Weights of a small transformer language model.
Size: 13 layers, width 160, 2 heads of 64, MLP 640 SwiGLU, vocabulary 1024, 5.39M parameters.
Training: a variant of SOAP for these matrices, 2521 steps.
Each number is 128 + 32 x the weight over the matrix's rms, rounded and kept within 0 to 255. Layers, rows and columns count from 0.

# layer 2 MLP up, 640x160, rms 0.0617, rows 431-445, columns 0-159
[[118 167 105 130 103  79 107 148  89 130 148 159 162 158 120 137 162 132  88 123 132 168  95  81 105 145  93  96 112 100 145  87 142 161 113 145 137 140 110 116  98 119 127 101 124 122  92 171  94 110 130 113 128 113 181 119 149 104 159 137  85 121 150  96 116 150 185 116 127 116 129 178 147 195 149 124 106  84 163 134  89 128 130  75 183 112 136 113 131  97 139 124 107 111 197 149 107 116  80 115 190 158 131 142  92  67 215 102  84 192  97 135 108 104 123 188  98 129 133 156 169  77 100 106 156 159 136 126  95 135 124 142  94 140 150 165 121 163 124 128 119 118 176 101 136  92 133 121 146 112 149 153 111 135 105 145 178 152 160 110]
 [195 156  89 119 162 145 144  69 124 168 145 141 119  94 172 160 199 172 178  85  92 135 171 129 154 117 136 153 141  71 124 158  68  97 114 102 222 121 126 195 120 126 162 118 133 146  83  77  94 138 148 190 113 135 149 131 119 158 120 120 141 197 173 127 122 133  63  99 118 145 144 108 174  51  96  93  91  82 128 181 153 113  91 126 120  84 107 152 102 106 107 105  97 161  98 152 157  78 134 126 204 185  82 149  52 146 118 151 153 134  97 109 166 109 185  97 137 119 177 153  91 146 134 108  84 154 154 142 160 102 165  82 151 113 106 181  94 158 125 100 175 100 106 152 126 117 141 120 131 160 149 172 125 164 113 110 171 186 132 176]
 [118 132 131 157  97 142 102 127  44  89 117 113 104  89 114  51 184 167 175 155 110 137  92  96 114 138 126 165 119 132 122 128 158 148 124 157 182 147 119 141 119 110 105 111  80 107  90 122 115 114 129 143 172  89 209 139 109 171  93 158 165 155  92 137 135 148  93 202 109  84 136 139 107 111 184  89 191 149 103 143 152 138 152 124 128 110 128 114 123 106 124 189 107 118 157 115  73 109 114  97 125 116 140 151 139 135 120  74 129  86 136 129  85 112 131 126  97 133 160 141 149 176 158 110  96 108 126 142 142  95 118 156 144 212 165  89 138 183 118 135 132  67 126 169 133 121  95  62 164 123 119 195 124 140 134 175 125 134 156  73]
 [ 83 142 100 139 175 102 137 152 163 143 129 119 146 149 194 172 142 122 201 132 138 153 173  60 172 133  93 145  97  91 195  94 119 133 119  76 130 102 132 100 145 116 134  90 103  79  97 158 149 144 130 119 164 138  81 110 140 170 107  86 131 158 146 182 146 169 121 140  71  76 137 133 105 167  99 143 103 147 136  94 139 102  69 111 124 162 113 108 105 147 140 159 147  91 129 144 138 156 179 173 111 140 109 122 148 132 112 165 132 161  91 148  94  52  61 114 167 154 169 148 112  98 124 132 135   8 168 155 134 153 109 114 144  85 128 163 108 174 122 167 154 139 165 161 117 157 130  95 150 130 124 186 110  90 137 136 152 150 102 157]
 [126  83 148  81 119 184 121 108 119 146 145 174 151 151 120 157  86 189 172 184  56  95 114 141 159 102 153 116 125  87 164 132 117 118 132 142 106 150  99 148 118 133 203  84 156  46 110 147  95 120 120  86 147 175 152 121 166 126 150  68  71 143 182  91 128 105 148 100 109 134 130 167  83  82  59 126  83 111  72 185 141 128 116 110 101 109  85 160 110 196 108 168 116 183 235  85  96 104 123 145 131 140 139 111 138 120  66  59 132 181  68 138 166 153 129 148 115 105 162 109 112 122  79 167 180  96 100 119 162 166 181 186  69  68 124  89 118 146 166 114  56 157  86  90 143 155 137  95  95 157 142 167 145 104 148 148 140 103 103 102]
 [ 89 112 113 147 184 118 158 167 139 163 109  45 102 119  68 120 131 198 135 153  84 148 122 115  88 148 116 146 141 146 123 155 115 153  96  87 182 139 180 155  98 124  95 127 146 157 107 104 122 107 130 112 122 127 166  86 119 116 113 153 126 158 148 143 154  53  98 138 161  76 179 108 166 112  63  99 131 189 151  95 109 128 168  80 140  80 113 168 169 190 102 150 140 154 129 104  82 166 156 105 138  90 146 146 158 119 133 144 128 115 123 136 177 143 106 139  99 107 126 112 147 124 134 166  83 112  46 143 132 115 176 132 153  97  96 114  90 180 106 120 156 123 171 159 159 104 150 131 115 120 157 167 174 140 155 108 161  88 127  55]
 [126  71  55  95  96 105 161 125 231 107 103 132 161  98 118  80 136 104  96 134 164 120 121 115 135 132 127 116 168  97  60 167 115  96 157  63 138 174 154  67  97  97 159 170 123 128  93  99 148 117 132 153 124 195 134  94 101  44 151 147 172 100 155 122 112 160 111 170 113 137  92 114 186 145 141 137 100 133 144 127 143 157  49 155 138 169  88  93 105  89 101 104 121  92  92 140  99 168 125 158 110 172 114 117 116 143 132 152  72 107 177 159 121 112 143 135 100 144 137  95 112 128 111 107  51  82 131 201 196 160 135 119 135 152 110 131 167  94 101  94 192 124 106 111 137 142 164 145 168 101 109 146  44 189 143  62 143  79 188 143]
 [ 93 102  82 135  89 136 125  77 102 130 145 101 110 154 185 209 120 174 104  93 101 130 111  55 140 187 155  95 150 130 134 159 138 127 100 101 131 119 104  47 133  76 126 150 149 149 167 101 163 137  94  80 116 142 146 125 167 147 150 167 119 117  93 199 120  98 185 102 163 110 111  85 141 194 122 106 100 102  95 175 202 118 119 104 141 123 172  97 107 106 164 119 113  91 114 122 158 108 127 150  74 122 150 142 147  95 147 130 165 148 141 123 104 148 118 121 136 114 109 105 133 154 116 172 156 163 161 141 172 126 167 138 132 128 123 200  87 139 107 151 103 117  96 106 111 145 129 146 153 103 170 118 106 126 124  76 158 139 151 136]
 [114 101 105 157 140 161 104 159 105 164 134 131 179 157 123 163 118 103 145 122  88 193 103  53 153 172 136 141 137  92 128 182 108 169 107 136 108 113 140 153 108 119 132  81 145 140 106 117 132 145 118 140 166 134 167 116 195 107 150 120 121 135 112 185  70 146 136 137 132 116  58  56 114 126 171 158 128 102  96 165  55 153 110 128  68  82 116 205  93 192  92 132 118 122 168 108 120 163 167 190 143 158 148 146 120 151 154 130 153 143  68 159 167  88 129 177 123 136 206 170 124 105 197 110  60 133 123 183  81 107 148 148  98 136  97 125 135 110 169 154 153  97 126 146 104 128  86 132 122 127 158 156  62 115 174 110 104 130 169 188]
 [129 138 143 156 128 131 108 105 179 136 178 132 108 113 144 114  91  93 140 152 108  97 172 146  94 134 100 144 160  91 142 103 146 136 148 150 142  61 156  81 175  88 168  96 118 115  68 161 104 109 167 116  74 107 124 105 114  92  90 130 165 111 138 140 142 115 148 142 185  95 123 181 167  89 105 129  90 107  80 114 121 129 102 137  74 119 121 108  83 160  98 106 151 169 115 141 151 123 116  74 154 125 130 118  61 115  62 113 160 155 171 167 142 165 154 130 116 148  93 108  88  81 125 123  85 139  98 101  82  51  87 139 122  97 150 121 144 208  97 106  99 138 123 193 168 154 134 115 165 163 114 113  72  97 148 110 176 138 134 146]
 [149  82 107 108 145 136 171 158 110  99 128 203  78 151 116 221 138 124 135 108 206 204 166 167  70 161 148 209 134  78  78 126 105 115 138  65  33 117 111 145  84 133 158 174 152  53  84 124 199  79  57 163 183  92  94 122  98 190 107 176 108 131 181  57 131 138 130 147 127 102 111 108  61 202 131  92 124 118  96 109  87 138  99  82 127 114  43 103 116  82 176 138 127 201 174 114 164  94 171 171  91 111 193 130 160  71  52  98 132 137 150 106  83 139  88  88 144 135  74 179  74 203  63  84 102  92 116 134  88 126 134 152  95 127 107  97 179 139 128 221  53  99 124 129 153 115 111  19 181 127 120 144  91 119  89 149 130  88 182  86]
 [148  73 155 173 112 147 174 186 204 154 145 110 118 180 157 144 112 120 169 113 171 119 111 134 152 127 188 159  59 154 166 140 143  97 145 140 128 158 111 135 179  80 122 134 104  84 109 149 133 151 124  31 125 130 168 116 134 115  93 143 202 153 106 203 130 141 104 142 136 109 164  91 111 126  92 120 131 139 149 134 156 166 179  87 113 132 176 114 112 148 171 162  88 125 106 119 164 153 107 183 104 171 160 184 160 124 111 125 141 150 100 125 149 139 127 133 157 114 127 120 109 146 135 206 143  90 106 138  51 213 119  95 112 155 145 105 125 161 128 146 164 143 107 213 113 102  78 175  87  87 168 151  91 130 101 156 112  95 102 145]
 [100 122 160 173 116 111 139 111  74  97 177 120  79  86 125 138 125 124 107 140 151 124 121 150 160 119 160 142 178 132 153 173 127 159 196 173 105  75 113 109 124  99  55 149 147 187 177 100 186 149  86 132 186 152 117 115 120 157 142 112 147  77 110 146 128 131 135 170 156 103 153 146 110 132 108 107  35  98 186 115 129 153 132  94  66 119 196 133  80  47 149 133  89 120 158 121 150 146 162 116  99 109 112 117 163 138 116  95 135 182 176  91 120 122 115 158 153 108 173 127 110 119 157  52 108 117 102 125 114 167 129  78 106 158  79 119 154 103 135  93 110  94 182 179 195 142  99 100 162 150 140  99 134 142 110 147 154 176 102 143]
 [195  93 109  80 170 151 133 103 135 148 103 115  82 159 126  77 177 113 115 122  84 120 142 135 118 196 122 132 149 150 144 107 129 112 119 126 116 123 134  77 145 137  95 105  97 152 148 121 129 187 170 170 103 106 100 120 114 103 106 132  84 125 129 161 120  77 164  97  75 138  79 130 113 109 117 117 120  86 149 169 110 136 127 165 133 125 103 146 183 138 112  97  99 118 151 127 116 117  99  93 106 108 102 116 153  96 106 124 165  90 208  67 154 179  98 182  56 114 101 155 155 130 131 125 152 121  95 148  99 124 174 130  73 155 101 120 139 126 124 117  72 101 110 111  96  84 139 164 144 127 159 105 171 111 149  92 111 101  44 121]
 [116 110 147 126 179 115 102 152 118 116 119 136 142 191 121  93 167  80 164 170 153 119 139 142 175 145 174 171 128 139 147 116 127 120 108  54 106 114 148 135 155 164 171  88 189 106 134 181 129  83 126 126 111 135  95 117 118 101 144  62 122 131 138 134 151 103 185 112 116  87  89 144 141 114 135 142 170 123 212 125 149  87 182 161 119  52 136 146 166 154 161 156  57 156 115 138 158 157 131 198 136  73 118 109 164  92  86 149 107 104  93 107  92 169 135 160  77 132 115 121 107 125 144 154 171 161 125 118 104  83 111  54 179  99  97 148 129 141 122 105 167 134 135 129 156 141  92 180 131 139  93 119  57 134 163 103 121 113 178 108]]
# layer 2 MLP down (transposed), 640x160, rms 0.0627, rows 431-444, columns 0-159
[[ 88 118 171 117 141 159 120  65 162 124 126 160 128 142 126 125 127 138 111 139 143 110  87 119 166 173 174 113  88 123 161 139 117 168 156  64 102 171 110 112 131  92  88 136 139 127 121 104 136 149 151 128 165  44 131 167 157 141  85 122 131 151 121 161 168 140 141 111 125 118 108 156 181 108 162 110 113 121 143 111 120 179  89  87  88  76 128 115 107 168 157  93 147 100 122 168 150 132 164 166 175  72 103  66 167 162 103 140  96 153 123 146 151 158  96 100 191 100  77 138  99 136 155  99 201  77 115 123 133 157 142 142 140  86 131 133 167 126 126 157 227 154 146 126 111 139 149 162 129  53  87 116 125 134  57 119 145 121 139 111]
 [147 105 168 109 151 113 189 126  72 138 155 127 132 132 164  99  44  88 127 157  92 120  95 137 160 146 146 149 137 138 130  89 149 125 186 141  86 120 145  81 133 147  80 114  82 122  80 188 107 112 151 116 110 117 122 103 169 123  92  84 118 133  91  51 134 142  89 117 166 177 172  94 132 123 223  89 153 157 119 102 134  97  92  86 107 167  97 160 157 138 126  98 140  72 147  70 119  96 111 130 105  94  48 113  92 138 149 122  44 129 112 149  94 154 132  90 108 116 123 147 138  92  81 103 137 159 142 120 104 139 150 161 137 134  75 145 133 126 148 148  69 148 107 137 113  74 133 154 120 161 139  75 122 161 153 129 113 103 106 139]
 [108 132 101  94 113 176 127 127 113  80  87 108 104  97  85  98 170 126 120  98 154 116 131 131 105 148 114 209 169 153  88 160 107 123 134 107 143  98 179 128 160 146 164 106 114 123 176 142 133  53 153 134  89 143 185 141 142 178  65 161 144  98  94 138 102  63  98 117 152  96 110 134 114 221 154 112 184 117 100 160 132 113  94  99 152 119  65 162 108 176 116 174 155  39 180 147 152  81 117 145 136 125 162 117  64 102  74 161 161 125  80 126 121 161 116 100 109 141  53 125 115 170 162 132 132 146  78 142 134 119 208 141 155 170 153  61 125 153 161 161 117 132 156 158 129 153 196 147 167 175 102 208 111  98 118 167 147 139 129 116]
 [114 121  88  95  95  91 123 116 165  58 112 166 159 153 120 129  63 157 109 125 118 135 102 137  95  93  59 128 130 160  96 105 114 111 127  96 104 117  90 118 102 154 129  83 123  70 131  76 135  92 105 139 103 169 115 156 103 147  99 128  60 146 120 142 174 161 200 123 104 130 107  75 152 208 116 120 144  95 103 129 142 121 134  95 115 129 133 172 160 167 158 175  94 151 128 127 140 125 110 147 120  69 119 212 182 104 170 135 156 111 137  80 157 111  89 104 183 187  93 144 128 119 119 119 137 138  90 130  79 152 191 141 142 115 133 100  98  61 108  90 110  96  94 149  81 125 161 112  53 162  89 134 131 122 137 135  89 162 134 111]
 [113 128  93 144 156 187 122 104 118 122 106 197 115 106 117  92 120  99  90  60 121 117  94 115 135 120  72 139 114 114 120 189  81 109 118 200 149 108 120 122 188 205  52 158 145 124 178 170 153 137 125 163 111 187  73 124  70 180 158 125  87 169 111 119 116 112 150 130 163 145 116  89 118 108 106 166 176 120  88 152  87  87  94 168 140 133 102 125 134 112 116 109 158 102 184 128 162  86 117 128 136 109 138 175 149  99 182 117 120 175 118  70 114 110 117  75 169 149 165 120 133 156 175 120 136 139 168 134  68 169  76 151 109 140 178 143 130 181  83 110  98 143 104 165 165  61 130 147  84 134 112  96 195  87 139 158  81 161  94 133]
 [150  90 113 181 156 171  92 153 128 121 116 111 138 110 137  84 168 141 119  96 156 146 128 117 129 173 170  82 198  60 158 133 139 116 108 100 132  62 108 167 114 159 110 177 105 105 161  92  70 111 149 113  72 114 142  99 122  98 115 121  80 147  97 113 135  84  88  91 142 104 125 155 139 114 116 161 150 138 144 193  78 105 104 157 118  98  74 102 100 146  96  69 147 135 135 172 169 127 138 121 139  87  91 134 133 198 165 147 177  75  99 108 101 118  80 111 153  68 127 115 143  96 106  93 147 116  98 148  66 130 129 185 127 174  72 111 137 101 113 208 142 127 171 147 138 161 120  96 125 131 138 105 126  94 190 167 119 150 161 152]
 [ 97 121 169 139 128 115 178 183 175  95 161 143 150 123  88 103 165 176 164  93 123 108 147 187  92  24 145 200 144 101  87 118 115 148  93  99 132 166 197  96  80  96  63 115 136  83 123 152 101 186 153  98 169  97 173  49 157 149 117 125 176 178  95 115 118 107 113 156 180 189 134 115 151 111 108 144 152 160 117 153 115 166 125 112 143 173 185 112 174 117 105 141 151 116 125 147  37 161 115 125 140 107  82 130  83 172 107 118 120 132 143 153  99  98  91  61 162 155 182 134 117 135 134 192 122  96  92  92 113 150 155 218  92  74 176  96 148 107 148 170 142  94 122 168 137 179 145 141 132 126 180 138 150 109 103  89 185  99 135 142]
 [138 175 155 111 132 100 166 129 142  92 159 133 159 134 105 104 143 150  83 142  75 120 103  86 132 115  57 164 131 128  86  93 120 194 104 172 109 111 144 108 144 103  90 115 104 161 127  98 152 122 197  76 117 138 212 102 112 123 108 131 165 126 117 123 109 112  78 100  99 149 118 148 117 116 132 151 102  94 172 127 142 147 155 118  75 109 160 118  93 119 116 145  49 165 195 131 103 177 154 158 123 165 104 148 132 152  91 126  93 119  63 140 140 124 142 181 117 164 161 159 124  96 150 171 113 125 146 131 135 158 170 130 127 149 161 121 158 163 115 152  81 147 104  75  49 149 120 147 115 201 137  88 111 107 132 143 135 180 123 158]
 [211 173 118 142 187 118 156 142 100 171 148 175  88  84 107 130 146 152 115 182 126 118 123 183 169 108 103 134  49 116 162 120 106 125 130  81 166  76 169 131 113  65 111 147  91 135 101  86 110  87  97 140 115  79 126 141 152 116 139  72 124 167 117 117  94 196  77  83 143 136  96 142  76 111 127 155  89  61 147 173 111  71 198 136 136 151 157 134 137 147  84 168 107  88  83  92 165 155  93 119  98 132 112  53 114 134 112 176 142 125 123 119 130 172 144 138 151 104 127 101  96 103 126  76 107 117 106 107 149 102 135 106 206 148  68 114 140  89 149 111 124 172  63 177 109 108 122 118  97 138  90 120 119  98  99  70 156 162 117 149]
 [ 83 129 168 143  70  64 175 105 111 106 115 140  83  98  69 140 173 115 123 198 159 165 145 141 118 143  85 133 171 159 133 145  91 147 134 194  80 112 118 118 143 138 171 144 140  89  69 118  87 108 153 103 135 116 134 145  98  88 191 109 117 103 119 129 113 102 214 174 173 141 158 153 101 115  92 110  73 151 110 114 146 136 148 121 158  70 201 123  71  94 154 132  92 114 130 106 121 156 134  61 121  89 163  77 109 130 114  87 139 110 113 172 146  78 173  88 127 119 100 140  99  86 104 184 129 118 124  93 114 106 178 106 154 101 148 111  92 192 127 146 143 119 129 144 185  72 163 169 154 107 141 171 132 105 129 156 203 177 123 155]
 [174  76  94 146 135 131 100  80 115 136 125  83 111 130 147 138 120  28 118 177 166 159 101  76 163 122 100 115 109 131 172 198 111 177 173  92 144 149 128 116 185 171  66 114 126  85 126 115 136 118 170 135 155 134 181 105  75  71 139 146 100 172 114 183 145 201 176 162 122  98 104 120 191  84 164 160 163 101 117 110 129 118  56 141  98  72 126 141 121 114 103  69 148  60 127 123 143 118 137 120 134  81 102  97 164  96 125 165 149 112  98 158 103 114  82 121 157 160 171 124  98  80 108 183 165 172 133 145 129 115 129  91 169 153 168 141 158 104 177  76 120  92 117  98 173 147 152 165 118 148 135 159 170  99  84 149 149  85  31 132]
 [119  70 120  75 164 183 112 100  71  72 145 101 182  74 126  96  78 163  71 156 109 109 131  98 152 100 120 133 132  97 126 152 131 160 128 124  74  87 142 149  65 152 132 152 131 127 128 152 155 156 125 147 162 108 114 118  96 108 135 112  92 130 121  91  68 113 131 142 147 193 117 176 121  84 142 144  43 129 104 123 127 149 137 160 196 120  72  95  81 139 118 107 115 122 123 124 162 145 111 148 106 172 136 112 139 128  86 163 141  85 177  73 107 144  85 150  70 123 154 103 130 124 141  92 184 134 199 117 145 127 135 151 145 133 105 126 136 132 143 102  52 132 103  71 123 168 186 160 171 158  79 159 106 127  92  93 181  83 150 195]
 [117 152 113 134 108 164 135 175 171 116 209  96 155 134 173 168 142 113 126 115 109 146 160 149 103 107 154 104 132 121 131 188 138  59 110 165 106 151 138 138 147 137 145 144 151 106 190 142 153 117 104  88 146 170 134 119 139 110 139  64 149 139 134 171 127 129  30 142 109 143 175 102 145 123 107 122 161 118  94 145  60 161  91  53 155  86  85 100 113  86 111 191 141 119  76 141 133 117 128 124  92  95 141 188 103 115 125 160 147 182 135 181 196 103 110 128 105 159 147 113  70 113  95 137 127 181 133 127 115 102 129 215 119 127 160 183 149  75 185  93 138 165 207 108 161 160 115  78  92 135 105 136 189 153 208 127 124  92 131 112]
 [136  93 116 114 150 108  93  80 144 169 114  93 123 102 136  86 141 117  55 146 127  88 110 159  65 104 164 181  38  93 109  85 134 104 167 136 111 103 169 144  87 132  96 179 164 102 118 157  71 130 136 177 124 171 134 176 124 114  64 128  56 128 136  78 119  82 133  60  79 137 166 143 187  86 126  83 107 120 113 164 131 105 107 171  83 147 154  79 171  95 166  99 111  96 129  94  85 166 106 133 133 182  93 109 105 186 106 104 178 161 135 113 108 150 118 168  59 117 129 150  98 144 149 123 139  93 104 120 132 113 114 148  94 146 109 150 174  79 153 163 106 135 186 134 101 183 127 113 176 176 148 118 136 140 121  88 152 120 105 135]]
# layer 2 MLP gate, 640x160, rms 0.064, rows 432-445, columns 0-159
[[106  77 154 100 103 153 154 128 115 137 193 110 153 158  99 131  92 132 124 140 118 177 162 120 119 142  94 174 127 153  82 156 229 154 157 140 168 152 101 146 145 132 102 122  97 192  74 123 169 178 147  95  80  92 149 132 101 135 154 111 112 109  83 106 132 116 130 112  98 134 114 153 128 117 116 146 164 149 169 154 125 106 136 151 107 137 159 138  91 108 146 112 135 122 119 175 131 139 192  96  72 173 163  50 147 142 213 118 148 107 164 108 126 187  97 147 196 170 136 104 111 109  97 120 128 131 156 171 122 134 199 127 126 129  91 122 136 153 137 108  56 106  97 161 147 156 115  99 121  85 163 118 156  86  97  64  97 150 138  85]
 [ 86 158 196 150 174 114 103  69  96 122 113  98 134 127 118  80 121 120 161 196 170  63  90 116 176 123 105 168 103 128 122 172 157 186  91 175 127 161  98 106  98 133  77  81  82 119  64 144 135 104 161 116 171  53 129 170  92 131 126 140 152 151 140 118 185 144  84 186 147 204 143  93 100  97 133 114 129 118 154 169 223 185  75 128 141  88 151  98 172 141 151 163 144 163 131  75 147  86 115 112 157 167 105 152 101 121 159  71 105  89 139 131  86 149 172 110 136 152 145 163 129 133 199 128 108 114  93 175 133 157  86  84 138 137  73 167 139  68  79 139  53  71  82  89 120 183 122 115 161 108 116 145 116 143 128 104 145 123 168 107]
 [160  63 179 144 117 112 184 141 159 165 172 134 131  72 172 118 135  92 134 157 133 115 123 121 106 130 192  73 173 116  75 136  78 167 127  66 147 141 158 139  92  72 133 142 118 123 106 163 161 106  86 106 145 138  95  94 132 131 146 127 195 113 130 126 130 115 107 137 138 133 165 148 127 105  84 129 115 145 164 103 112 106 101 128 127  66 142  76  67  81  94 129  82  94 146 125 135  60  78 169 101 149  90  82 127 161 106 122 127 128 147 105  90 132 114  88  96 159 175 191 111  99 147 103 144 123  84 159 148 134 149 174 136 158 158 201  93  93 134 170 174 131 148  98 143 132  75 113 148  88 165 106 133 154  74 128 109  86 130  68]
 [171 209  60 148 167  70 156  47 116  81  93 134 177  97 140  87 130 155  68  54 197  69 123 145 158 154 107  80 113  75 116 106 100 175 144 134 116 172 135 102 142 152  83  62 136 134 127 113 160 104 138 185 114  91 121 118 188 180  88 160  95 161  84 164  88 139 155 121 166 112 156 116 128 167  93 140 146 128 165  89  64 148 164 141 144 133 179 138 107 112 160 106 118 122 110 129 161 113 125  90 126 111 101 124 151 105  90 150 138  72 130 141 117  96 158 144 122 174  97 133 153  63 169 151  81 132  82 127 111  73 145 154 177 169 125 195 113 142 109 154 129  62 147 116 141  75 177 152  73 112 130 139  98 127 126 164 133  79  93 191]
 [ 67 160 121 156 113 102 122 192 181 156  82 171 108 151  81 164 115 113 150 116 115 168 159 105  88 115 117 106 148 138 133 117 212 126  90 133 136  67 143 123 153 104 114  77 170  93  72 152 173  86 124 154 179 174 129 145 111 126 177  82 139 114  63 124  97  78 122 118 144 106 172 123 101 135  90 105 135  77 122  89 135 151 164  74 100  92 158 106 126 147 128 150 132 130 106  97 114 143  94 117  36 116 101 173 119 138 121 162  89 140  76 154 161  44 129  83  27 139 178 102 134  69 113 147 149 121 170 123 132 100 136 116 157  96 111  87  60 114 102 107 156  88 124 112 128 135 116 112  52  94 143 119 163 122 167 124 100 131 141  89]
 [177 147 132 109 138 164 147  87 131 109 123 179 117  92  58 100 120 102 187 157 136 109 156 169 160 155 170 115  61 168 155 121  75  94 141 101 160 171  85 137 152 106 147 154 120 131 117 135 147 133 110 113 150  99  61 111 145 121 105 154  94 169  92 172 178 135  96  65 145 123 174 203  88 120  89 181 160  78 154 135 130 154 149 159 125 182 158 118 126  86 130 164 152 140 148 114 166 158 136 124 118  95 131 106 105 150 126  81 126  99 122  77  83  98 132  53 123 148 110 183 116 131  83 220 132 159 144 125  61 113  98 125 110 151 106  63 155 142 122 147  79  92 122  84 143 180 143 116 105 109  95 123 138 146  83 175  81 156 172 142]
 [149 108 150 129 101 144 132  99  90  90 132  50  88 161 101 131  89  88 154 154 147 134 184  87 159 138 136 134 129 138 156 139  93 146  97 121  97 151  94  95 161 160  93 131 135  70 141 133 158  92  91 116 171 159 135 106 103  98 147 158 137 134 148 142 134  93 188 117 158 150 144 104  91 132 134 104 142 142 110 124 159 161 151 121  97  90 128 131 118 106 129  67 192 124 135 146 167 150 110 128 179 152 112 143 108  79 136 123 132 202 112 151 143  95 166 147 123 150 114 125 127 157 148  65 187 106  94 108 149 164 129 110 102  94 112 168 101 114 120 159 146  69 142 116 147 149 123 138 130 137 136  90 103 130 130  81 150 139 115  78]
 [122 136 143 140  86 143 123  99 102 140 136 162 127 111  80 114  81 153 179  74 159 102 151 190 176 185 136 123 142 155 125 169  88 143 191 135  84 215 149  82  72 156 176  92 128 178 126  85 146 137 146 137 135 163 141 162 179 112  94 172  99  91 140 145 147  99 163 154 155 151 124  86 138  86 189 122 189 180 164  97 147 122 104 141 155 108 169 122 142 172 134 146 136 148 114  95  79  96 138 123 105 107  78 121 168 107 142  90 178  67 131 102  82 118  94 197 147 118 134 145  81 132 202 126 149 104  95 188  61  73 160 105 170 155 144 141 129 136 122 136 145 150 136  99 143  86  91 133  87 142 137 179 134  99 179 124  74 148 114  98]
 [161 112 109 177 181 123  94 107 106  52  78 142 129 155 136 117 145 161 183 147 136 115 111 140 155 103 116 126 154 131 130 136 125 104 163  77  96  92 163 136 158 122 102 146 110 155  87  97 152 101  56 163 183  68 178 124 172 184 102 132 129  80 168  91 183 120 111 102 112 154 201 122 107 134 165 112 115 179 152 103 112 131 111 146 138 122 124 131 125 134 117 162 132  91 115  96 150 131 128 121  96 180 176 157 120 164 114 136  96 119 119 161 153 151 110  71 185 102 127 128 160 145 140 100 144 167 138 103 137 107 126 170 133 173 100 112 114 112 142 108 104 141 145 115  92 144 108 153 163 109  89 115 135 175 131 128 107 128 122 102]
 [176  82 151 131 133 164 216 214 137 104 121  95 146 151 106 124 143 137  62 109  60 190 106 184 169 117 139 155 113 102 104 158 129 135  59 113 171 110 101 116 125 139 117 123 144  59 133 102 120 105 124 166 170  83 118 185  77 138  90 124 111 131 186 166 175 148 128 173 111 137 111 159  87 130 102 104  93 106 118  82 193  93 127 132 112 157 161 176  52 114 154 112  63 163 144 116  75 148 101 135  98 123 158 224 125 135 149 225 121 113 116 138 139 134 148  27 148  94  86 100 139 121  60 160 111 109 137 142 124 124 153  96 141 196 171 131  43  92 134 155 213  78 161 152 129 199 163 133 162 120 152 214  96 108 124 156  91 181 112  89]
 [130  74 101 173  52 105 122 173 144 166  87 126 146 137  86  99  93 145 128 110 115 135 102  60 221  91 148 151 124  89 134 171 148 149 133  84 136 100 140  51 170  99  78 106  86 132 158 123  78  96 101 186 163  93 131 153 169 116 115 157 182 173  78  47 109 102 159 119 134 219 143  85  52 149 107 106 129 117 115 142 120 172 113 148 104 112 100 116 191 182 116 138 145 164 136 101  94 100 185  78 143  82 151 159 157 134 195 173  89 181 167  83  97 128  79 176 122 132 122  69  78 191 135 135  97 119 179 161 137 134 110 151 126 142  90 148 128 138 171 141 153 137 116 115 164 154  87 163 101 137  71  86 149 152 128 158 169 124 129 165]
 [ 87 158 107 113 141  86 149  94 148 125 142 116 121 136 185 145 143 111 145 155 153 111  73 167 108 142 174 145 140 115 111 122  80  80 137 125 108 121  99 159 157 148 157 172 179 121 124 136 168 142 182  75  99 147 168  79 113  64 174 151  88  78 151 104 189 110 148 164 159 171 110 110 150  86 184 122  75 128 113 167  92 169 139 178 141 128 133 120 128  66  69 117 129 181 125 172 137 139 111 144 181 159  67 126 173 117 116 137 116  74 149  92 156 153 125  97  76 126 150 116 125  93 105 172 141 128 161 111 114 146 118  97  90 112 153 134 135 132 144 218 104 100  82 147 120  90  85  89 152 119 175 153 153  96 183  85 134 116 125  83]
 [111 133 123 118 112 162  98 127 100 169  79 105 189  85 153 162 145 124 149  81 128 151 106 106 112 129 145 109 134 190  96 143 119 185  85 120 150 146 171 132  99 118 154 134 175 166 148 109 139  34 156  78 142  94 156  87 147 162 107 127  96 126 119 120 153 164 141 169 120 115 155  47 150  66  82 146 140 153 165 135 126 142 166  85 169 138 130  84 105 157 154 168 136 177  89 164 139 136 125 137 111 157 109  89 179 177 150 105 121 163 130 149 100 155 167 132 158 122 189 105 112 141  71 109 150 134 107 115  91 148 118 138 114  76 131 184 179  95 114 150 128 219 153 136 121 115  72  79 121 116 118 128  73  85 137 179 135 127 158 126]
 [168 180 143 159  63 118 109 152 121 118 142 121 134 151 166 135  94 152  95 107 166  72 123 159 140 154 129  95 147 141 137 126 138 153 136 163  74 117 153 135 113 116 124 187  88 139 124 103  99 165 117 122 156 161 151  98 134  94 134 143 128 115 131 108 113 143 111 142 147 120 143 172 137 127  90 159 109 110 122 134 138 152 114 194 172 136  68 104 157 108 102  75 121 151 160 156 112 119 125 132 131 154 138 135 163  90 150 117  99 174 147 154 147 133  95  71 145 108 140 162 148 157 151 158  99  87 136 116 139 167 134 195  98 150  87 136  89  98 138 126 122 177 105 136 164  76 145 153 108 128  95 146 188  97 133  86 107 111 121  45]]